Each number is 200 + 30 x the weight over its row's rms, rounded and kept within 0 to 999. Layers, rows and columns count from 0. The size before them is the row's rms in percent of the matrix's.

# layer 7 MLP down (transposed), 3584x448, rms 0.0577, rows 3100-3154, columns 64-127
089,169,149,171,182,207,144,161,269,243,270,195,212,198,148,173,214,243,230,257,143,224,206,189,245,187,185,188,211,146,220,165,178,187,173,268,180,234,175,173,191,177,215,165,216,194,171,197,240,221,172,275,208,147,213,238,179,205,205,141,220,201,241,197,185
097,172,222,261,175,239,187,219,202,174,168,267,225,170,179,171,170,197,204,163,220,182,205,192,201,203,218,234,249,209,216,193,218,247,199,125,199,195,244,246,198,157,221,217,190,209,145,208,262,218,203,207,228,172,216,188,215,202,189,236,231,206,207,227,183
110,204,251,230,250,182,146,142,189,213,216,151,239,165,169,201,164,176,164,253,174,215,216,204,197,192,197,182,180,258,232,152,216,193,158,174,170,206,230,218,197,217,184,177,157,239,199,177,228,179,252,200,197,225,177,176,166,218,154,238,192,183,208,198,265
078,180,178,202,170,208,221,176,180,241,227,250,196,174,174,177,156,191,269,212,221,168,155,212,220,168,217,182,204,167,167,236,112,171,202,199,176,201,229,178,201,179,212,224,227,198,177,187,219,226,161,205,230,147,219,261,230,154,246,184,176,191,213,203,161
103,152,231,197,155,213,143,180,234,187,251,222,192,276,183,214,195,214,232,244,207,190,229,216,188,171,190,150,260,185,193,249,214,178,214,230,212,223,256,217,214,230,153,235,190,200,218,140,148,234,200,174,199,210,201,186,220,221,170,188,248,260,190,200,190
092,161,186,226,219,234,145,174,212,195,200,252,188,166,220,184,227,209,181,262,184,216,213,257,256,188,204,157,151,201,160,213,219,191,253,187,182,188,167,213,186,195,204,234,176,189,174,236,166,194,254,169,228,196,193,213,181,153,196,188,222,211,221,242,240
088,209,193,182,211,206,231,197,224,202,219,209,223,145,189,208,212,233,191,154,188,176,215,201,150,210,212,96,203,211,220,185,239,159,224,193,150,165,201,204,184,239,185,212,196,239,241,179,178,165,238,193,242,201,137,199,191,156,175,268,166,240,223,160,112
093,200,160,244,222,251,202,250,153,216,195,201,213,181,198,222,246,235,182,218,184,179,187,194,189,241,227,202,247,202,196,193,191,159,211,229,239,210,160,227,233,186,206,171,243,184,207,225,184,196,245,229,212,223,176,181,142,202,190,190,229,254,241,152,196
088,185,233,178,174,220,248,188,261,278,227,209,192,213,193,198,252,148,204,178,213,188,225,237,207,175,181,154,223,218,245,189,217,177,252,145,244,175,210,240,188,240,218,241,139,180,162,213,210,174,146,194,251,183,201,155,148,195,251,180,230,241,218,249,228
107,174,166,205,176,205,235,249,239,221,153,186,184,189,164,238,223,212,203,246,195,288,233,190,178,219,223,187,135,241,206,157,181,196,177,211,248,245,218,211,199,179,161,191,208,268,145,210,225,238,213,212,191,220,160,162,233,216,222,218,209,175,207,244,207
102,228,214,241,193,185,189,242,218,284,189,226,275,215,201,202,190,168,202,221,236,195,172,235,228,256,224,271,169,144,183,217,217,178,188,218,207,250,246,243,176,185,245,199,160,217,183,235,223,191,207,207,174,215,201,209,253,187,214,155,206,164,198,213,243
104,163,199,189,236,193,221,288,243,255,216,145,241,242,181,195,205,186,173,193,219,200,187,198,242,249,203,202,215,214,210,221,153,223,242,201,169,181,161,157,243,205,251,223,216,220,173,238,203,174,194,260,205,117,172,203,218,176,213,160,192,124,203,224,223
095,187,190,163,178,222,165,232,190,189,218,194,188,214,208,219,200,193,192,204,215,156,177,206,208,216,237,224,261,185,217,218,220,178,216,168,214,189,213,248,222,216,135,139,156,168,253,163,199,184,207,197,180,191,117,165,203,195,145,198,242,226,156,180,197
104,220,177,248,184,160,236,214,177,219,236,224,198,213,207,186,230,184,168,208,218,202,248,219,186,202,207,184,177,181,149,172,243,289,172,196,160,191,262,232,201,201,149,220,240,212,210,168,225,196,133,289,169,222,208,244,260,166,188,212,215,174,216,160,219
105,223,215,192,181,250,200,173,149,199,178,186,204,197,208,180,212,247,219,241,224,249,235,188,192,202,221,187,255,115,194,236,237,170,230,211,225,191,184,212,216,221,220,166,234,179,207,195,215,182,187,198,178,193,182,225,202,208,235,176,181,179,159,253,185
098,217,186,253,168,249,260,218,231,203,172,262,205,228,206,207,184,173,196,220,223,178,166,165,185,243,164,212,196,165,150,198,166,147,226,141,204,160,252,198,197,204,183,181,144,257,202,164,182,212,218,220,188,161,175,270,194,225,207,212,217,260,177,229,188
102,134,207,182,236,202,148,219,219,196,244,239,216,192,229,250,223,206,176,242,243,225,236,239,171,236,185,137,169,217,235,217,239,181,216,159,134,200,161,228,118,160,231,180,204,294,168,234,165,259,258,211,178,194,156,223,181,250,174,228,224,197,128,243,179
109,219,213,186,169,215,190,196,222,131,187,221,232,190,201,183,186,200,202,216,246,171,194,178,196,159,193,190,197,240,223,231,190,207,247,190,174,250,269,173,194,203,229,182,154,188,199,215,146,227,199,178,248,125,162,190,173,220,189,204,287,230,215,247,194
098,142,217,167,222,142,209,142,157,205,193,170,233,221,195,238,204,175,257,199,269,191,183,216,224,170,218,250,166,189,157,161,233,194,206,228,230,212,160,205,233,208,254,205,133,173,196,192,228,195,161,173,224,203,195,162,204,169,207,217,165,174,196,208,186
094,211,196,209,213,254,170,158,209,235,150,156,234,196,150,207,119,189,191,196,248,184,173,218,217,155,238,232,197,236,158,165,203,176,163,196,216,199,154,186,225,211,244,222,197,278,173,176,216,205,215,181,230,157,188,200,210,167,209,227,183,181,179,202,214
112,197,236,257,228,194,193,195,196,208,197,213,230,240,204,124,268,164,205,225,198,214,207,198,223,175,188,259,246,219,249,211,269,208,126,212,184,94,185,186,164,199,180,228,198,210,207,196,247,186,192,235,224,185,192,176,187,205,196,191,181,183,189,186,251
095,138,213,203,236,228,180,169,181,203,207,199,203,248,182,199,113,172,139,201,216,193,234,183,235,208,218,167,244,266,169,105,222,202,186,189,208,235,256,219,205,196,176,158,197,233,235,212,210,214,211,241,219,166,168,181,234,181,253,192,195,217,217,227,211
096,204,164,255,206,240,230,175,186,191,224,210,194,214,148,193,174,218,213,177,226,180,243,192,129,215,193,200,235,190,196,155,272,194,234,216,206,194,244,194,198,240,209,174,208,183,211,187,220,157,168,162,182,204,194,176,247,191,162,230,232,204,188,191,210
090,211,176,176,266,184,222,208,215,192,235,204,194,215,207,229,194,203,228,223,219,184,224,202,209,192,178,197,190,202,165,151,174,192,174,179,211,224,237,150,194,179,218,251,237,224,156,194,174,203,159,204,194,209,223,192,160,252,224,276,193,203,190,213,157
103,164,179,221,197,217,193,221,187,204,188,185,206,228,198,151,181,242,160,197,198,214,197,130,232,181,195,206,158,164,206,212,205,208,245,221,207,160,192,212,175,208,153,200,211,204,190,198,179,214,205,198,191,189,179,223,213,215,187,224,198,231,197,190,206
102,164,223,221,218,188,165,157,213,165,206,221,175,175,224,226,254,175,204,262,204,232,186,245,195,194,206,208,233,183,192,186,241,133,253,180,245,207,173,203,154,167,243,193,236,190,170,171,193,153,214,168,225,245,216,153,206,199,149,190,177,183,200,209,185
095,215,223,204,146,208,205,228,166,158,236,219,186,248,210,179,194,189,194,248,260,256,197,211,225,194,281,217,186,198,277,204,189,148,261,155,196,274,202,152,214,157,199,235,196,237,249,219,183,215,253,193,189,165,221,194,206,163,200,192,189,204,203,181,185
115,167,165,184,202,210,187,245,210,225,212,196,261,204,246,251,237,207,231,207,196,187,194,169,207,217,131,166,216,147,240,211,220,186,233,178,225,251,113,148,204,178,164,206,166,204,233,196,166,203,199,163,165,219,205,173,205,207,144,150,186,205,212,206,215
096,236,178,187,180,183,227,231,175,193,226,196,156,154,204,189,151,217,168,191,188,180,146,182,217,212,179,222,184,152,124,137,249,207,210,180,193,229,172,185,159,223,217,209,257,206,218,192,202,265,188,187,224,199,177,206,200,186,213,230,204,147,262,203,194
091,215,193,172,263,231,162,142,258,199,190,142,150,205,154,192,216,177,184,215,194,187,199,227,165,159,228,223,224,213,216,201,148,196,164,273,241,210,213,239,179,186,146,220,212,177,213,199,226,209,172,239,209,205,208,206,229,156,201,181,226,220,165,185,182
100,211,194,182,146,250,206,205,166,210,227,194,209,220,195,144,189,163,214,210,193,220,217,176,193,189,193,157,229,187,145,204,191,154,245,170,183,174,224,218,145,162,247,207,199,228,193,201,237,214,220,190,216,229,188,211,171,176,212,188,206,198,206,189,187
098,164,187,210,191,175,180,223,235,188,181,155,196,286,230,289,171,193,159,227,183,177,233,217,218,203,234,140,222,162,246,208,218,180,204,223,240,174,159,211,157,191,230,187,167,222,211,172,202,223,206,213,231,150,158,230,190,205,215,190,257,229,174,181,161
099,179,252,128,189,170,161,211,232,158,188,217,194,199,202,241,192,203,199,185,172,180,196,197,209,235,212,115,150,214,190,240,198,190,195,166,277,168,207,250,185,163,204,171,205,178,237,165,233,219,183,177,180,174,168,174,221,200,199,230,233,208,210,201,244
095,225,204,209,244,188,161,196,203,200,178,200,186,249,173,204,237,199,145,261,175,155,214,187,182,222,215,167,262,165,253,203,199,197,216,202,114,258,214,196,198,194,212,182,233,226,205,245,209,222,223,183,176,218,225,208,171,187,203,160,216,167,196,196,169
099,182,187,206,230,205,231,247,226,171,109,151,240,245,205,189,244,178,184,213,204,152,205,212,190,174,150,236,272,217,208,205,201,215,237,222,165,216,221,256,200,210,201,179,229,234,183,191,167,269,165,205,226,221,234,201,169,179,197,181,218,218,217,167,210
097,188,191,207,199,221,263,170,179,200,255,209,218,154,211,213,184,205,180,205,204,198,230,221,208,170,183,183,233,205,174,181,278,208,203,164,257,201,234,164,197,104,174,149,202,231,157,213,226,206,223,172,200,218,214,208,229,237,212,179,193,184,211,196,169
099,241,184,230,199,173,137,204,233,182,187,231,184,193,217,218,259,191,179,247,210,171,226,192,205,156,273,219,204,182,156,187,170,234,203,216,195,186,239,213,224,168,175,215,183,225,201,160,183,190,189,202,171,163,189,186,183,262,175,166,142,269,185,211,179
101,211,133,222,193,194,194,176,217,224,207,211,185,174,192,209,266,227,200,196,242,188,251,161,226,187,224,194,203,170,222,221,190,161,220,170,220,168,193,225,248,158,187,189,192,125,184,182,221,170,214,195,229,155,175,182,241,241,193,251,186,211,208,183,177
099,190,208,196,181,227,199,248,246,172,213,241,213,202,188,198,190,191,218,212,163,241,218,174,192,231,129,263,230,297,250,174,223,267,191,210,172,155,185,148,171,195,227,181,208,223,234,225,295,187,193,229,216,225,181,180,192,201,239,188,218,199,205,165,173
101,164,182,177,206,191,176,195,223,145,175,255,174,209,201,223,221,160,225,203,260,249,182,197,222,235,226,157,191,197,226,207,216,189,192,190,183,203,235,179,281,194,212,154,184,167,186,211,192,214,181,197,214,213,235,192,213,190,183,115,235,182,257,149,193
098,171,229,197,201,170,231,199,228,184,203,191,263,192,255,150,185,175,201,228,182,242,207,188,214,199,180,205,229,212,211,153,184,181,219,188,157,189,217,221,177,204,223,230,240,248,166,217,163,170,216,198,163,219,191,203,166,225,152,181,175,206,249,238,144
091,167,217,246,254,195,215,159,232,197,181,246,177,204,177,206,189,202,178,196,195,157,231,202,197,160,202,226,241,213,153,213,238,176,226,156,217,168,248,201,210,199,228,222,218,239,193,162,152,184,207,199,171,223,201,125,149,155,234,175,191,181,201,224,180
104,200,198,163,172,248,219,208,230,170,200,239,210,188,184,220,181,121,172,182,216,175,123,172,226,234,198,238,258,219,225,208,187,218,251,198,190,234,172,168,186,182,194,196,215,163,185,232,172,219,234,211,180,232,150,209,185,207,188,193,194,194,204,168,127
098,176,181,165,212,182,235,203,199,181,189,149,211,130,215,189,194,148,229,196,199,162,264,206,251,222,180,210,216,133,226,167,106,175,199,225,204,230,141,198,196,159,216,162,207,171,152,205,185,141,225,214,158,209,210,167,210,226,199,166,143,182,244,180,174
098,204,190,200,169,202,197,181,217,190,209,216,167,250,165,174,186,193,199,196,233,206,220,195,208,181,259,176,225,232,229,202,209,215,245,188,170,199,270,187,182,215,176,256,222,147,168,228,269,134,244,220,178,207,186,195,219,143,233,203,163,189,205,166,203
102,200,222,201,191,202,193,216,213,188,244,199,160,207,246,202,202,214,212,195,147,211,166,271,245,176,201,182,207,202,203,164,184,182,178,185,238,226,210,192,251,216,216,208,178,218,194,166,209,137,187,206,216,196,196,162,154,135,158,206,216,239,163,220,194
103,160,177,220,236,247,233,240,196,179,199,194,187,188,140,170,238,188,242,199,203,236,222,220,156,225,200,158,146,173,221,156,185,219,226,114,198,189,205,176,194,192,230,193,242,171,147,186,252,144,144,194,202,181,174,192,217,187,170,228,209,195,119,191,223
109,192,171,151,157,213,151,199,223,188,207,201,238,217,204,240,197,230,194,202,263,242,236,252,127,187,240,192,180,200,208,211,245,210,224,226,291,227,175,166,225,195,201,122,176,179,190,196,189,204,181,220,225,230,199,172,194,236,200,240,236,199,215,158,160
099,222,175,226,249,189,217,162,169,208,201,198,193,185,166,209,210,212,230,162,229,233,206,204,188,227,227,178,224,200,164,178,179,192,236,230,193,195,176,199,146,201,214,145,263,188,215,143,156,180,162,177,211,164,163,197,153,254,165,184,217,223,218,235,187
087,213,223,255,250,236,184,214,258,181,196,195,169,232,166,188,153,254,159,211,206,210,218,255,164,180,211,174,184,169,205,210,195,203,206,236,199,190,186,150,195,206,236,231,208,192,162,223,201,223,235,246,223,175,183,154,204,160,130,297,171,236,190,196,157
101,227,249,170,199,218,182,193,198,174,229,189,214,215,244,217,264,216,216,245,201,204,238,253,223,171,187,235,267,214,204,174,184,185,214,246,230,163,202,198,208,220,194,254,195,242,255,153,173,132,235,206,200,172,200,214,233,213,235,201,234,194,202,237,238
104,174,207,208,255,254,212,141,180,221,190,152,191,234,193,147,176,207,164,185,223,172,204,171,244,184,214,179,233,185,205,241,207,219,187,176,156,209,200,155,213,208,208,197,246,208,194,230,182,234,206,188,207,226,234,92,230,215,254,157,92,250,173,197,187
095,207,194,176,253,214,172,186,180,220,225,187,207,185,207,148,192,192,201,210,155,234,156,180,229,209,143,187,209,209,198,198,207,213,182,184,222,228,174,205,143,227,146,152,216,174,213,166,254,209,209,223,176,227,165,231,158,189,208,162,185,142,196,191,233
107,160,191,173,210,175,150,205,208,239,206,216,201,236,186,219,167,177,239,200,205,174,184,206,232,216,226,247,191,225,185,258,184,187,190,199,208,186,207,232,150,227,187,211,201,193,185,231,214,195,185,235,225,214,169,188,259,210,229,237,253,226,166,216,173
095,243,173,203,192,183,208,247,181,186,194,230,147,188,223,232,199,211,227,205,223,125,240,159,235,193,200,216,213,156,210,189,212,184,211,269,196,190,159,226,165,235,163,220,202,160,221,243,173,151,202,192,206,211,160,202,183,232,223,210,170,233,189,258,221
# layer 7 MLP up, 3584x448, rms 0.063, rows 3101-3154, columns 64-127
094,182,229,204,188,174,211,233,187,215,203,166,182,206,203,171,179,214,195,201,156,274,178,178,245,171,228,220,233,192,282,178,208,196,199,237,190,203,210,186,193,202,196,164,217,192,184,149,214,219,211,190,215,191,211,216,185,172,180,219,148,175,196,188,176
112,207,220,172,200,185,164,185,143,187,242,210,210,260,186,215,144,219,240,194,178,244,160,212,224,191,219,168,271,196,238,186,176,209,197,194,191,169,223,190,212,155,259,199,209,137,175,223,198,231,240,215,258,201,244,170,178,199,184,187,132,221,193,187,218
075,205,157,198,204,198,237,222,212,233,156,222,193,236,219,165,201,234,147,165,156,192,204,235,222,206,133,205,165,215,208,188,219,194,203,229,172,201,167,161,195,183,173,142,198,229,182,218,158,159,204,238,173,181,175,133,178,165,202,219,212,166,224,196,223
102,206,203,189,196,209,239,207,202,196,202,206,202,193,202,151,193,243,180,224,233,199,136,184,223,139,178,169,170,195,209,182,178,200,167,145,182,245,194,214,222,183,240,249,244,204,190,182,185,243,184,188,221,153,193,232,218,145,230,173,203,225,187,176,234
095,216,201,191,197,183,164,163,188,227,204,222,246,186,221,176,168,185,168,163,218,175,203,220,210,181,199,158,195,160,224,170,206,169,234,166,183,204,220,223,218,199,183,177,211,176,173,173,189,175,230,151,198,214,165,289,191,240,161,234,140,173,160,162,256
088,277,167,210,180,230,257,155,205,192,186,198,182,211,200,228,167,221,183,194,221,171,246,206,174,200,153,231,248,197,213,209,234,179,224,223,208,261,252,193,188,122,222,171,226,202,162,201,152,202,201,194,188,160,257,243,200,161,230,219,151,135,223,208,244
091,180,154,147,196,206,191,210,199,216,206,298,248,199,197,186,153,211,215,190,155,241,181,163,148,152,194,171,182,213,267,186,203,214,192,256,215,238,184,198,187,210,236,201,187,149,234,183,169,191,246,220,203,138,191,201,208,192,194,195,202,197,216,220,237
089,277,168,234,226,185,204,193,169,235,196,147,220,252,243,216,179,148,194,209,212,219,237,223,222,248,189,206,207,167,180,242,209,185,258,190,199,251,267,244,250,128,236,215,186,241,205,195,204,253,206,227,189,189,218,189,178,230,229,218,152,180,232,166,225
106,205,160,229,185,194,246,200,214,200,158,259,195,247,132,212,219,172,203,211,167,249,253,282,230,208,160,209,228,154,216,209,213,180,212,218,208,221,224,227,199,165,216,224,195,186,212,178,150,203,191,190,246,253,210,239,202,177,168,174,174,217,221,195,228
102,199,200,219,145,194,184,199,218,206,156,216,206,214,227,228,187,142,194,195,247,149,153,240,213,215,194,167,231,209,195,202,183,182,163,220,215,155,200,174,200,162,233,234,192,195,158,194,223,192,175,218,235,163,203,264,157,175,141,283,215,180,198,189,167
105,217,218,200,166,179,188,248,145,185,205,217,197,240,204,176,210,167,220,163,157,248,209,171,219,205,152,137,182,168,196,159,208,192,259,184,193,171,229,213,209,226,147,160,176,123,161,177,188,198,252,193,183,249,187,227,139,201,207,181,201,225,228,212,230
092,225,206,146,214,173,169,199,202,218,172,179,161,227,214,175,156,249,188,213,195,257,211,244,241,159,163,207,231,150,186,195,195,219,208,251,232,201,178,197,188,193,161,182,198,195,176,273,175,272,195,199,179,160,170,229,208,140,188,199,193,189,231,174,179
107,205,191,243,237,208,168,190,206,214,214,192,150,200,207,212,148,168,184,198,217,208,186,206,217,187,155,224,182,218,244,233,230,179,204,173,185,225,241,225,226,150,227,247,227,221,197,210,222,263,199,185,176,207,203,170,222,256,189,201,171,170,230,143,228
106,245,216,198,131,214,201,187,218,191,193,221,246,240,197,134,166,214,169,232,173,205,179,179,154,136,206,187,183,170,245,219,208,199,194,173,246,185,192,220,226,139,258,227,178,159,172,167,214,173,184,199,207,245,195,226,191,183,187,192,125,174,234,185,233
095,224,167,189,232,186,221,202,174,147,173,215,206,218,173,202,218,218,247,187,180,212,197,189,240,241,226,183,179,173,240,174,260,217,193,162,193,231,211,190,196,207,161,171,212,212,224,258,163,193,199,118,203,219,186,252,167,139,217,231,246,216,226,217,241
103,248,181,210,186,214,197,193,172,218,238,231,192,197,209,200,159,166,206,196,178,248,192,199,203,165,215,192,167,200,187,189,200,217,206,221,167,194,177,228,257,217,232,166,236,188,253,183,142,217,201,156,186,221,203,198,170,197,209,198,164,172,219,161,182
108,200,164,177,186,213,193,171,181,242,229,195,245,233,192,205,149,181,192,194,185,250,242,208,207,168,177,161,182,205,212,242,206,178,184,189,229,189,212,231,280,218,206,186,236,266,247,257,195,182,188,223,188,174,196,233,142,197,235,245,185,161,166,159,199
099,221,178,179,253,178,218,203,242,238,164,189,214,267,131,202,177,223,193,183,193,198,204,152,234,178,198,222,142,190,183,155,247,168,241,214,235,207,230,165,175,217,198,188,206,205,223,175,210,220,261,236,193,176,186,205,225,179,217,196,191,188,220,171,238
093,221,205,239,180,199,219,198,201,236,189,205,185,201,219,254,183,209,208,239,200,205,221,221,165,206,212,178,179,204,202,173,222,282,147,164,192,135,219,230,228,230,167,187,233,196,179,183,205,231,159,196,216,211,196,219,197,224,203,206,199,216,254,165,174
109,233,166,226,188,231,211,265,188,186,174,233,180,156,191,158,147,211,233,205,175,282,238,228,223,167,151,175,214,167,225,232,274,207,235,177,201,182,240,187,219,195,169,173,173,182,183,198,229,202,216,165,193,248,215,247,243,190,210,209,233,216,185,178,178
094,237,137,209,131,205,132,221,203,199,175,228,187,218,222,202,144,194,141,184,166,233,196,160,132,188,227,190,203,177,201,206,166,186,224,266,192,191,216,175,227,219,210,186,208,187,192,215,178,197,230,196,217,195,214,234,197,239,242,218,240,190,203,197,243
101,188,140,202,167,211,222,220,194,209,189,265,155,199,190,187,123,177,187,201,235,202,186,211,165,202,204,152,194,225,226,204,255,184,243,221,236,252,245,233,228,220,190,150,235,190,172,198,200,229,203,199,217,216,230,172,214,239,202,202,211,177,228,192,244
096,219,211,185,186,214,187,151,211,173,233,248,184,190,100,221,208,191,161,173,200,254,187,216,160,167,197,178,188,227,162,220,215,220,245,247,173,141,197,171,209,179,181,221,249,154,199,228,237,201,230,213,248,192,222,252,185,235,178,239,238,149,206,183,198
100,236,151,194,251,214,255,213,152,240,206,211,198,223,216,215,172,198,162,154,154,211,183,214,126,188,195,214,172,180,154,170,150,228,164,222,221,203,172,249,175,214,204,219,200,222,217,187,215,213,233,179,220,149,174,188,206,214,180,240,194,179,216,177,193
107,230,167,241,140,201,187,212,172,200,198,197,209,202,208,155,154,166,241,194,181,234,188,186,186,215,200,251,177,231,221,169,245,199,140,181,198,237,241,226,253,145,136,168,250,187,197,181,212,193,197,199,231,257,198,204,212,228,240,207,229,199,214,178,203
095,199,154,171,171,207,219,202,174,183,160,212,228,158,189,195,155,238,199,188,188,250,159,205,218,232,242,142,144,203,193,253,216,193,206,213,175,193,185,196,197,164,177,163,198,166,174,185,226,204,156,180,198,178,236,193,216,168,182,290,195,196,180,155,219
115,204,189,180,227,212,211,205,156,221,202,229,133,202,182,190,174,222,206,174,125,190,190,180,181,157,272,213,201,201,194,142,232,220,188,174,166,176,249,213,217,151,230,187,183,262,247,196,230,156,204,165,226,152,196,272,209,201,167,237,186,228,197,196,252
094,238,176,128,214,219,212,190,215,210,135,184,132,220,160,180,215,168,207,191,199,182,169,226,169,179,194,191,187,180,163,228,202,113,174,195,206,230,184,218,195,138,178,228,161,218,219,261,194,168,256,188,179,228,232,189,215,164,179,167,186,195,170,93,197
090,217,183,209,116,138,209,245,177,217,166,233,157,230,145,176,161,186,196,197,184,198,183,187,227,222,197,210,169,222,180,209,252,209,167,211,221,266,201,199,167,186,196,219,274,192,199,154,202,181,155,192,220,226,211,206,165,152,250,210,192,185,157,187,235
102,208,221,172,143,226,178,274,177,171,196,193,201,147,142,185,197,206,190,215,234,208,231,215,197,184,181,220,191,201,180,219,166,117,224,184,174,244,226,175,186,185,172,205,165,186,191,158,149,206,156,213,262,198,195,141,175,198,184,227,227,213,192,227,207
100,206,182,191,170,211,197,219,209,213,184,227,227,228,227,223,194,180,192,175,176,213,204,242,213,174,191,176,214,229,231,189,240,180,221,241,187,216,235,225,183,177,178,194,232,219,223,209,212,264,226,111,237,174,208,239,185,214,215,201,212,225,248,222,228
099,225,221,120,200,192,210,219,221,222,222,241,225,171,204,158,189,159,169,174,208,227,215,204,185,234,162,181,254,240,178,186,200,223,182,219,250,250,248,170,176,151,176,238,200,168,215,237,269,232,231,174,192,202,185,234,203,182,204,211,169,233,188,198,219
096,249,207,180,147,209,237,252,174,206,223,206,216,184,239,182,193,227,190,191,243,223,199,188,185,176,189,209,190,173,208,232,236,189,176,238,163,216,179,206,222,216,156,162,268,186,267,175,240,225,213,169,225,184,192,257,201,216,195,206,237,206,132,193,165
102,279,197,188,208,188,212,227,189,222,219,177,237,168,182,164,192,208,150,214,228,233,163,210,232,205,159,211,211,204,198,194,219,125,222,193,170,250,223,223,189,207,185,214,247,203,184,266,208,184,166,151,243,182,275,180,162,186,231,183,191,234,235,184,236
096,169,200,182,218,191,206,211,194,171,198,173,188,184,210,176,211,269,184,149,198,224,176,167,192,221,220,167,181,160,210,222,200,192,202,168,172,195,214,184,228,193,153,197,184,217,244,192,189,209,158,161,213,193,198,222,98,168,204,212,181,163,193,157,265
098,207,203,212,196,176,164,184,194,194,208,222,206,306,199,189,159,236,175,216,135,225,161,216,157,243,177,228,218,191,278,205,204,199,225,207,231,196,226,214,221,156,221,231,192,232,225,239,201,233,249,217,235,156,237,280,206,195,184,249,188,143,220,171,208
103,187,208,223,228,194,192,173,178,231,207,218,189,169,236,207,228,237,227,197,216,204,226,217,216,208,170,243,233,211,177,187,203,195,195,199,206,218,226,187,259,184,195,234,226,192,210,169,134,243,202,187,245,189,177,182,165,224,203,230,177,250,228,202,152
104,221,218,184,180,260,182,205,200,186,185,164,166,175,202,191,164,190,196,196,167,204,211,238,197,202,169,200,215,194,244,173,280,167,202,185,190,256,245,194,162,220,175,139,209,239,188,235,127,169,183,212,213,220,255,216,205,179,209,204,179,151,202,195,211
105,209,219,153,199,195,209,277,235,223,214,175,210,195,234,185,173,200,195,170,161,194,237,216,228,219,195,194,242,164,226,180,177,191,211,211,198,173,195,229,246,211,170,206,226,167,202,214,217,259,145,197,229,201,184,216,160,224,215,265,145,205,289,210,177
102,214,110,199,221,197,204,229,220,242,170,216,173,230,199,179,216,198,196,148,188,171,232,249,202,206,174,160,145,145,171,238,208,219,208,177,188,195,260,191,232,160,195,193,180,200,197,209,173,171,220,169,207,252,193,195,223,225,166,175,209,175,197,190,265
090,220,198,216,215,197,178,226,224,241,196,219,153,188,214,152,216,182,139,216,182,244,212,247,191,173,192,168,146,209,197,240,200,174,158,236,227,200,233,200,221,207,185,193,196,204,244,226,192,224,222,169,228,213,236,204,174,204,238,155,227,208,189,197,195
106,247,134,188,193,256,210,230,187,245,191,171,235,225,235,216,150,230,174,220,166,205,171,168,208,192,163,217,177,181,178,174,212,190,205,260,151,228,225,183,234,191,158,188,178,162,217,221,213,216,232,217,159,174,222,183,179,229,178,197,221,223,233,183,228
094,214,213,191,171,198,254,219,208,173,229,237,250,175,256,167,202,199,218,193,204,144,263,201,157,191,230,216,248,215,191,211,200,132,223,214,150,215,192,195,146,208,178,205,214,183,201,170,206,251,168,204,245,236,175,218,207,221,213,221,208,249,193,225,225
099,209,187,210,127,201,197,185,170,195,200,274,176,178,226,184,220,189,121,194,183,222,229,144,188,204,198,134,198,169,208,157,213,165,240,212,182,225,192,208,193,210,198,174,235,96,198,210,178,233,209,212,211,229,156,218,208,239,264,182,161,203,198,161,190
100,201,180,205,238,237,199,211,188,208,240,191,250,211,216,153,153,189,202,187,220,224,182,231,187,260,211,146,224,153,200,218,218,213,208,213,216,227,280,193,204,158,196,197,221,196,182,189,171,215,255,167,218,241,189,231,183,230,209,210,181,235,204,152,271
102,188,141,220,252,172,194,203,207,206,166,180,212,196,231,244,212,223,187,172,178,283,237,167,186,173,207,205,170,179,170,202,209,241,233,211,191,155,213,259,188,215,218,182,230,176,232,224,174,228,221,180,206,248,206,296,162,143,132,235,134,178,223,219,199
108,212,176,226,206,216,163,222,142,231,198,177,218,210,231,215,173,190,199,219,207,154,191,200,189,221,128,222,198,195,202,232,227,184,215,181,200,222,236,196,220,189,121,198,196,177,185,189,197,196,163,159,280,209,217,181,207,194,195,161,242,117,208,145,264
099,244,208,190,208,221,171,233,177,268,213,201,203,207,203,138,134,163,133,225,214,261,220,197,178,180,114,189,215,227,227,234,155,160,166,222,232,145,222,179,219,167,223,197,272,221,223,198,150,248,241,246,214,172,210,234,168,217,191,238,179,246,207,260,206
086,220,111,215,258,204,215,167,176,185,159,236,176,205,185,169,194,215,175,135,227,171,185,183,214,165,155,192,258,195,148,209,196,159,171,163,200,208,227,180,182,168,186,140,214,193,248,171,129,199,172,169,157,203,224,255,206,216,218,170,186,128,193,217,241
099,218,188,180,222,165,195,189,186,226,187,169,183,274,219,192,162,202,178,178,191,237,110,191,220,208,185,208,186,212,190,206,228,177,165,247,236,177,173,202,202,191,155,154,183,144,209,194,252,193,232,140,208,190,201,198,197,166,204,275,192,200,219,139,221
104,276,158,179,235,220,156,239,149,188,182,212,231,301,191,180,201,163,135,203,165,148,208,200,258,180,200,211,233,200,185,231,214,193,259,185,246,195,262,152,227,118,207,203,195,223,190,219,182,213,236,183,257,207,219,175,184,226,273,196,180,182,243,190,237
093,215,191,183,266,206,184,159,246,246,248,211,200,228,287,220,222,195,172,178,203,217,200,251,250,180,205,155,253,220,191,218,169,166,206,249,191,157,219,224,215,183,231,205,200,205,225,127,162,218,217,209,206,181,226,251,168,218,175,224,226,213,199,173,186
112,204,189,171,245,169,178,229,184,187,211,158,190,152,204,154,219,226,212,123,194,245,200,224,206,206,219,200,202,148,236,172,236,221,216,177,234,166,172,216,228,185,205,197,203,163,203,243,169,197,199,153,228,220,204,212,151,219,200,189,206,177,235,225,234
091,251,188,262,225,243,182,210,210,243,211,227,235,208,184,232,191,167,232,191,185,157,150,197,213,215,205,202,176,170,209,248,213,223,192,205,225,235,234,185,239,214,188,199,238,163,212,175,184,242,156,232,166,198,204,211,196,245,183,243,166,122,247,209,208